config.yaml
n_layer: 14
n_head: 2
d_mlp: 192
norm: "layernorm"
norm_place: "pre"
positions: "rope"
rope_base: 1020.0
attn_scale: 0.177
bias: "none"
parallel_block: false
init_std_o: 0.0
optimizer: "muon"
lr_head: 0.0189
grad_clip: 1.0
train_tokens: 105000000
Each number is 500 + 50 x the weight over its row's rms, rounded and kept within 0 to 999. Layers, rows and columns count from 0. Numbers have three digits each. The size before them is the row's rms in percent of the matrix's.

# layer 6 MLP up, 192x64, rms 0.124, rows 122-155, columns 0-63
106:459533529484517430493469510533454479562462455499491400544577458444490434548466614437451626502483446485488496529520493483537562458484538637563525514444460445496565536411579491544541487505460449
101:478529472545517489543439508471514424418465396559552387531499520434461458536585559472542448505470544601524493488555540518484431509624477473478481557475445546566467441574563423488480483532468535
068:517436389472436448432518538562471434548478510504521440486451526514493445561482494495540620526528515551531589489588455482508524542477404490481466521527657506493566480446484425543481494568527449
108:485485531493521417464396540463438552489497553486424589550412551530472439529548471512466479523444522580451484504488386488474547428524514509468549481518517479551576524488476512471576474476661568
104:539540464486494477591519552585459471487452437488466557543432565493511553496554479530501569466496552487413517428516532432535574462442430475428499514418454559434425516489579568506497430455554607
100:522637542498470484571479454556419468551501548469490611431523479492463537480510536485496512471572434469495545450599536413446514503457474449589560569548530481428483525489463588464446439487528440
094:560503501537552458476580536470461491451481493482358572467495564504507481558512462396494465506413495497536457475476540554524647391496538501574482555502525570540418506541484486515556481414515500
091:489527519487474513606489472537463576484510539479540545448565449471441578522502415574528479552500463488543436614552482527498560425490573513541395556435496422523474538436479593423512478426491531
097:519419545383543553563498486473601525522427450424508552467510490518556480546399545484476544533580517534506330551527514431429471551499485501463542501573498490444559485521527512476453477485508550
116:487501534554530408450523558457506449516471537533373517562536531543506524489479536534478573536480441512529540520425537595514488506460543542460448613486451424406539489468476526539581514517568370
131:492461482523447457469487493473499537566515457484514580496532508502546482489511512475515446435546463536499561487588519618486400548617564508479416524499537540565420406457391433567476574450529516
100:521551564559456479425418560491454543498454456595472323484508483540588506464511520467430524514481499471516496500472523566531474548493430493527504560505484531463505500569534456497479525650418545
092:382493562492522501450482517481535535420435477500462454555445497562622511410424527462596496496486471580502467516491510571476544500504571464482527443531462435587570510517444479417516595538450477
079:540402487496456579519468555554489492431510360563550538491454582506451559445465468608536510471523506486477475544561466538449395506513531468516464526505493454460575605514507488482478539522426597
088:610461448553460517434489511521512569493570460582605458523456438531546447458494469470494529454510526486537558510514635529518458525547495527487452388518391547440582429482559485502510520468478549
111:549446585535470538611449463502565431465464500532494499428476484402471480525553521526373518455504498487484504401501554521434543481548519513523524379534532510494549553466567547475423440509524600
127:468419463462418488551411486475559614499582557526559529484550435467497473395488482545407496509602510487453549462515465511453448555528437463492485512521496501472545579420559564480535453560429504
101:489460577568469586447507448597499364583549511533453512438503492550545462594456558533523536464486510516536523518469526419482474541441528516512417418514563500474567528471413481548542514469589464
105:520569538574406469424409541520434543433481452464543487535572540523533476558440526548507483621526505540480500538521426514474414540582454518466483455401475502531514422415494488458520590530532517
107:575458511470588512622462515509516518497482482549533472493443404470586484456428441481561440543444515578559450404406558505526500449510458454463547482537534489524449562538600463485571494448516543
109:443422497487574458505494549481471532527575539442600437435543492489436459500538436485436507538459437462509551519432427522463451550401516473544536462527595544567456507453464454490607603474477526
112:527490468552423605434500463461578461474382499523510443442495511466565626465534465408473515511565522562496522495446537484534410506551457464479553560528492495515471477547489561396412548506473544
074:572562425499427482531510448651504443525484432405460523531531454470499533510616513447460536467450429460592589528600482507495489481468514503509553474527503511482463509548567538534425532475433466
074:520553496394561562527496495473493454587514473518456449550531510526416502482435537415552473463452498481484513483460428483527584589494453489553405609466474431467555476546497417584490547547434442
115:505403501528496486619522559537507463514546429470544612538487468511483467495513448405434470495486546457581544484554486465411515472509583380491458640480509524487466423511488536512549478516549496
111:477388464462458500454527452439614536460496563534530480463525579441509508415437486466513504459404499505550578509590489570565511502513566520530489506453446487524480494505558407444549603515416459
107:471473475406580537473454482597505381537566531555514491454499571499426542583499501538438546520539464495525479497458462351480487532472427494471556584507557559446472459498476463513433567525478447
077:517451491498573514558539546570431518441502472386560535559514473464550491487496444438563554438503604511465519500569465480385538514448485545428576538467420446463519481534588525455397508497490519
100:575446456539545526502454550552463454434539518576444522479462499498452521417573478571479456626529490500503518513569497463572467581356390514464531441514476588497514558517494502504512490552563497
119:488511473511542455449440588584507499537469414508446570480456530493529473489506440535479563480391508565528570505471454548549465504480528565516547476557526319457497459511504440592570556520541485
083:508564433447460458575425469487606497600500414487435436544488524570443485507516574430549536557557447569469450497447476584507555515525520520429471575475470453508540519513489466526513517510382443
114:461453506467568384530509446562560571517545498440451590519509472486536343589505479529497514473502501518406437475524475428422386569458480479516528535478522516553493532513468584475519538493545498
131:543506563483477509543467459473428454530518525456512393500544555591411567569393519478508471478456464484558511535393447502504569509495503611547476526411516479493512501603537531511500517463438398
094:502430431443484541534393504534530475402553506553408512465504473489483515488543467468497612542586624469481500604526460454495521494491462541515450509482542558460455514454498555559534565477381467
# layer 6 MLP down (transposed), 192x64, rms 0.0993, rows 122-154, columns 0-63
097:533476491501619463450514567521492484553546553553481545467578514514519508546461431566562477541516475463478492358427508520475521522516427418493512507534434363455442418508469548575436538516530510
106:564503517456434515471445445536469523537517608432442408548498588514570441457490515543501525495573603421467546568462482466513535525351419544513478442502564504453583492493524525506530513483481520
078:518424473497468475470492512436558566531515498482428387477435495494586468556526568506514488553575484512495611505574460581473491521531525477440432530528491565466494423357482455501589449561479514
107:510500563482453514499558551572502508542422408534461456469463521584494432524485567545519491453408576471494578440476582442452479528496471504490529560511588465512434585516524425563415560544451422
093:507537412462534564595479545522481456566488456438504498531487454405502461524560551448506472538488551490507475449573649427501588490479432508420501528523403485513508569501499505473452374518524496
091:523384502583491543505531480499467489483414444502535479406495551472544517581523487562466513518361494513548553538462629518538484452596513432531524517558564548441447472484469465470433472435511485
088:449534408573513530438509501534558489403557503523492380465532540492475455423473492516567535505616480466472360470569497451438580570534502508494465500520531528481598482421531494554488509460504516
094:584551517485450459483459629453435538419495486421505536471387528457475483504493475494592513469563486390476532481500586513422561526492523486516510508536515546495524515519608478457461485598403510
093:476652505448457441508471441461521607519463529434482626445468471477504564556515442451466537415540520507540477505557532544480600542532469533469496556473459447456563541520454475496436432456490546
116:500495462528493394469516520510495560610473541486458495520427525533481481504576469572436584474439511505502541582408520565508473561453494561449509560489482383485496525495438483543550458521588369
126:455471439540386517438535507465570505485517413465501611521540492531523435567508558474510449494583526460490559521497550666480426483569543427453505490537572459531459460481445514537467458488490457
094:555461421500550479570589535484417475499520448482449560523524494509487500572551484503503450385500450476501539597492460551459510504506530457584460438533584563531522509448374545579499541394503474
106:446464518487504579546542521450427472534525498497548538566445538491409519571493464594480556594610509593446495477511461417467443557544499440553491509414442483497433570540461484513548457449495426
088:461446442581514527533568437473443485538510491565562538443405607534538437552535513528492496396570496488550502589570476490454541445400475490445574502435565549448534462459502527479460436481465515
106:395517569482518492423478485402510562371437592531411498486432533508520556460536457477522497457547465560493544434479495468524549538473487588557551510491486457581521568485420474489488538516484603
102:442530449398468475435508494486423558506588514487473489579550578514450503446395492527525437511501532511499499631541508441481505501507496586497553595448523531495525381570432533543507529468487435
112:515604539554584510516535530517513397495397445547444567529431529601537444544439467535549483533443477448528484438529540500504504477465536516409532593405477521533486490527392428524478502506491456
098:506542555472474531527443446473564533487458469437545522537469516497403503466504432522484436565443452659522469488509435624456538524509478521481465540571522549448508468515644537459484468459432501
101:501522546467457491550395531400579485495500451507491546488541461534536473439543489472500531537444401546454675500543471438432481578578528500500538462487521486456460533538435505597452476487564518
100:505488539523613572467525508503493573504503546449484352570391481479466482422522467498523463426523521395492530490516543444532557535540570522521529534451454545457458445500488552639472462478513504
100:426416447487476519527524529612529368486419543545446487591635518447519479469441571501473517518486515452589471547505552515524532511454484526498478479529461515463568425470449545531422436510546497
107:537486507501386608548456500454536521503438554582484465395501507497492570634447540489503507511537511477546537466499527575583450448562422466514545489453520577513457480444510454446398525466518462
089:480497595596503471518577505485489441525486461408428624447514452514536556580529446489466462499568473525508559437436519455515568449527448509495468473544531569515425530522506575480582442437462418
081:498540538583556411541493531490492440447455487556545506506598541486464546453535533413519536422522434546424580574500561555389493599466436468521444510489410517429493475510509534527511537437494454
118:496490472467516477534487527528593504549578479491488548448520441475535448530515443503432441527532433413538547576537511472555486466502589567548536483483441429503340582478506506538454496371497555
102:518535538566540394498434556490462513458554548414467526501535470377436495502464482453534494495521493552460549599548490514471505542534482433604421460472449545437531557522602481466431488466598494
098:491483441619451469473523578413552527567400478467455469524415437381556433492472510499570494451455506510507511497582523569534482487597481547510463466475465483542514503504552544520530491471634495
083:568586440470568425449487518497475474523584477598480527546416475453577479476504461507448442520433506511565501556540518480499458539461450484496471529504562504383527585406531456555483552529468620
102:563416488498488537576573465508399484543535475454482447497526491534494539532557499481516558547519598525561507518426474590488519400391462429449436428507541590503575496399504518444472518522469487
112:577622521541448473495511569541454433526456507564422478467412475397547500564518545546508553538533430527538433455522431513526522472460519563452516474523479414431520494391471563435503545550538520
089:501567530500542568488525552503536487511541450430446498458583534546439485455463578477480416589475347543440532522463512471467559417463515469430522466552469566499546532557513586471432434443516521
119:494434549488526535483441485470457451471542369484419527521433529533498476507467447575446589516487570554494478499629543546509489527437536502454465459631528544527452437465391510554536488528532514
112:503457507540476487542432448427496484431469615518534439438470520506502559470475513506513551549433440491605550535408534442513573506549496502410443527481573487506425594553394508517446584490505516
# layer 6 MLP gate, 192x64, rms 0.128, rows 123-155, columns 0-63
114:499456475531509559458448424417432535473539530531503449550484468564450422507508565499590570500565543556445480468491505469414527548444321477496532499513517592529514544537579512538472496518456442
090:524533498551529538483563469478387373511385436490510458581473556488446470596506539542544552491454495458512530566473541379408499485492528517495565512489530399495495497592469502487454534454529493
107:527511517516531493471569547582533409453404370513506475484456457515533504499521535577469510414452498548506501403410574484474543519428501555491432482461470552464412618548540491535460528556498513
080:530512515575502498572493500423519468523530579504604440491490465558462502477584509517414451552496486551560472505547507571523407422447526453492527406523433470572562509529461439472466385519551587
102:482526554569397590552537411535594428576373453474526534428444450486527582570493509500570534444516523569509503562452532559438486488531438507502417457516493508481468529525572495490487464467483528
080:446528397523589466460584487522543497477552529516415512503467536445528573483570459449477486495509450537523470522595513549547531398497568523515511542374582559409537451432511497523526476465478417
110:451555464471554524466543416524490450600452518497502464534502491530461576508568403473512494508512486601623455478440435546522468363457578525545511450501466421504517510567506476478542461476434565
097:493410403488475470469448443438494573552572562468463581530537587536417481518548508527520492494484500438585496556517528511495459540403494492474558415503606500612452404547510528494543518513493472
105:543495560598562449484523555427530508520458487457444518511429505580478603532500432494486549407448460514512522536511508573555503450389421538500569557446470495517430567513401507505519456428567489
083:422517444586501444478530509423519507480458589394547548493598470570599525486511517500575485503460442473519504535551538548428458495543425548407493502518407437534453525475442495592433516518496520
101:501542542491465586514430457495550589413513500533432389427501504467547469489529488505495461511543512495624509461461576559482431566421454494509504509460407515553434449608512516521507540569512572
107:493558435509524606519478436586512554503492441490550391493521455426534471396520538542598466499441541481531527463536543617415382494495540429472532478500467429505494477508468512487566520521519551
096:487488534506378484492481551474583510553482438550399467508512526543502478492436530504528551578400508446527495480482446546464471582608533483552461539503499430466444520493520530567462471528332482
106:518530385548499512491476533616573466536508455425544544510514463566434446456466435511532456516386516435557552498552489450463510577522525456463407490508438524504526472473608532552498462468546592
100:438519468477498515510455418500539477454578580490483460521538515517431549535500449538482550502520586378489446522526476510432562428523497495535558583445608511551408499522601521433402533470498451
107:487620586547553439441479528526555489495492465521406520537476539476519567564507505527582552469523483504407384486440535475448532552527558447480451492519469435559435488514374520555477567451512488
088:487603479458501383541505572456498459509436524486514618542362494455489459538533466518497459557491587503541593487560535427472501522417475432492485535478488583494421493564542424530499478515499510
103:537472551512451526532403493512555565472613560532427470483550523517480450523576527426445408415471394543525497472475580520430505560468557528498438532552575468472499502573523485540444478534414471
126:506398484513525452561443563564531512548493495484525542485460506399539461489467553458479484532519505611546482426506487580548463509475433396373483381557538530532555529508496441501525553503575456
112:435565466535414503555469413546514394464446507549513497525590511466412471483527598491479508562579499455515473443450599544575482504480463509458493564450392479518516497548552412517503559528528449
114:436508516516417478582513486482503483504546522535488421382575531509437574579488608488473395502514456480597576443504523612478498515565548500505491456508586516469513448433441510462512472543448509
096:544447566512481533484587560460464460582387603510465525502475490557537565494455344514450444474545466548425467475493560519469506465553477538547438525442476584523500479483479501555494413443545495
081:487410567598384457505475517541530493465491533416531524445500499501528473571490459525540562505509477458521577588501478526497369438462455528387589478581497480497442564436493543486479464481558512
119:517516551344530501541458448462555581520487552589411450526547484531488444457552531468530513471499521455473455435562571472561444531506482584579576458556524522496464510516519501476567461387475552
112:509464570582536520501471479551581515388419483452453560529520436460480486503553463484467524429565508578506459464468531522489426571495439480588525467494482545545497589447456525443384492400562482
083:471490522560458493518488451431490536475446474508427430604515493511455496442567386386503542569559521375453522434481523549490495499594574552548454509499520432545493521488574551507518511556564471
086:516490566578483418525489487505492487496474507523537551532561501518392544439399442426548544422516516559474449481505513418497521519589504426510507479530544539610475514586450550382401499472479511
102:495562361504439572487601476542492460592417538517569534498487487499493602564482567519476518479450469523411495488442503484502470489600505439497446485442507531409575431453507533557478476542556480
113:503451541501454479545532411420467509523469611468493515490516514535434566503456551448498499464595575488486488592569534423473473480489424456528514504470504638527602473534428539498460430466473581
083:526408520553527416462414529567446510445445575575612524502527525497510535522510465578570497460398628478518515473550466413505483486476384492527469495426562538460484519494498490492527536519550466
126:526617463537523559490560473456528503466494480483468423512589465380555553499475444480411529481474457527481503444472500585459478605567519514499450508471527408425615590445502532545505512477482485
111:510430578504515503474428561484451584427542528488533482511615519427430435516412558500549528519473532580543533587478497440519480510446405540503523540434495500502554518550537466422389459487431496
102:491494529580501493523564464541616507430447463494435514537571498525458580524540436505457529522459538517518465556507514478427470512594611502455405470572479518542393430507480589572496490467454437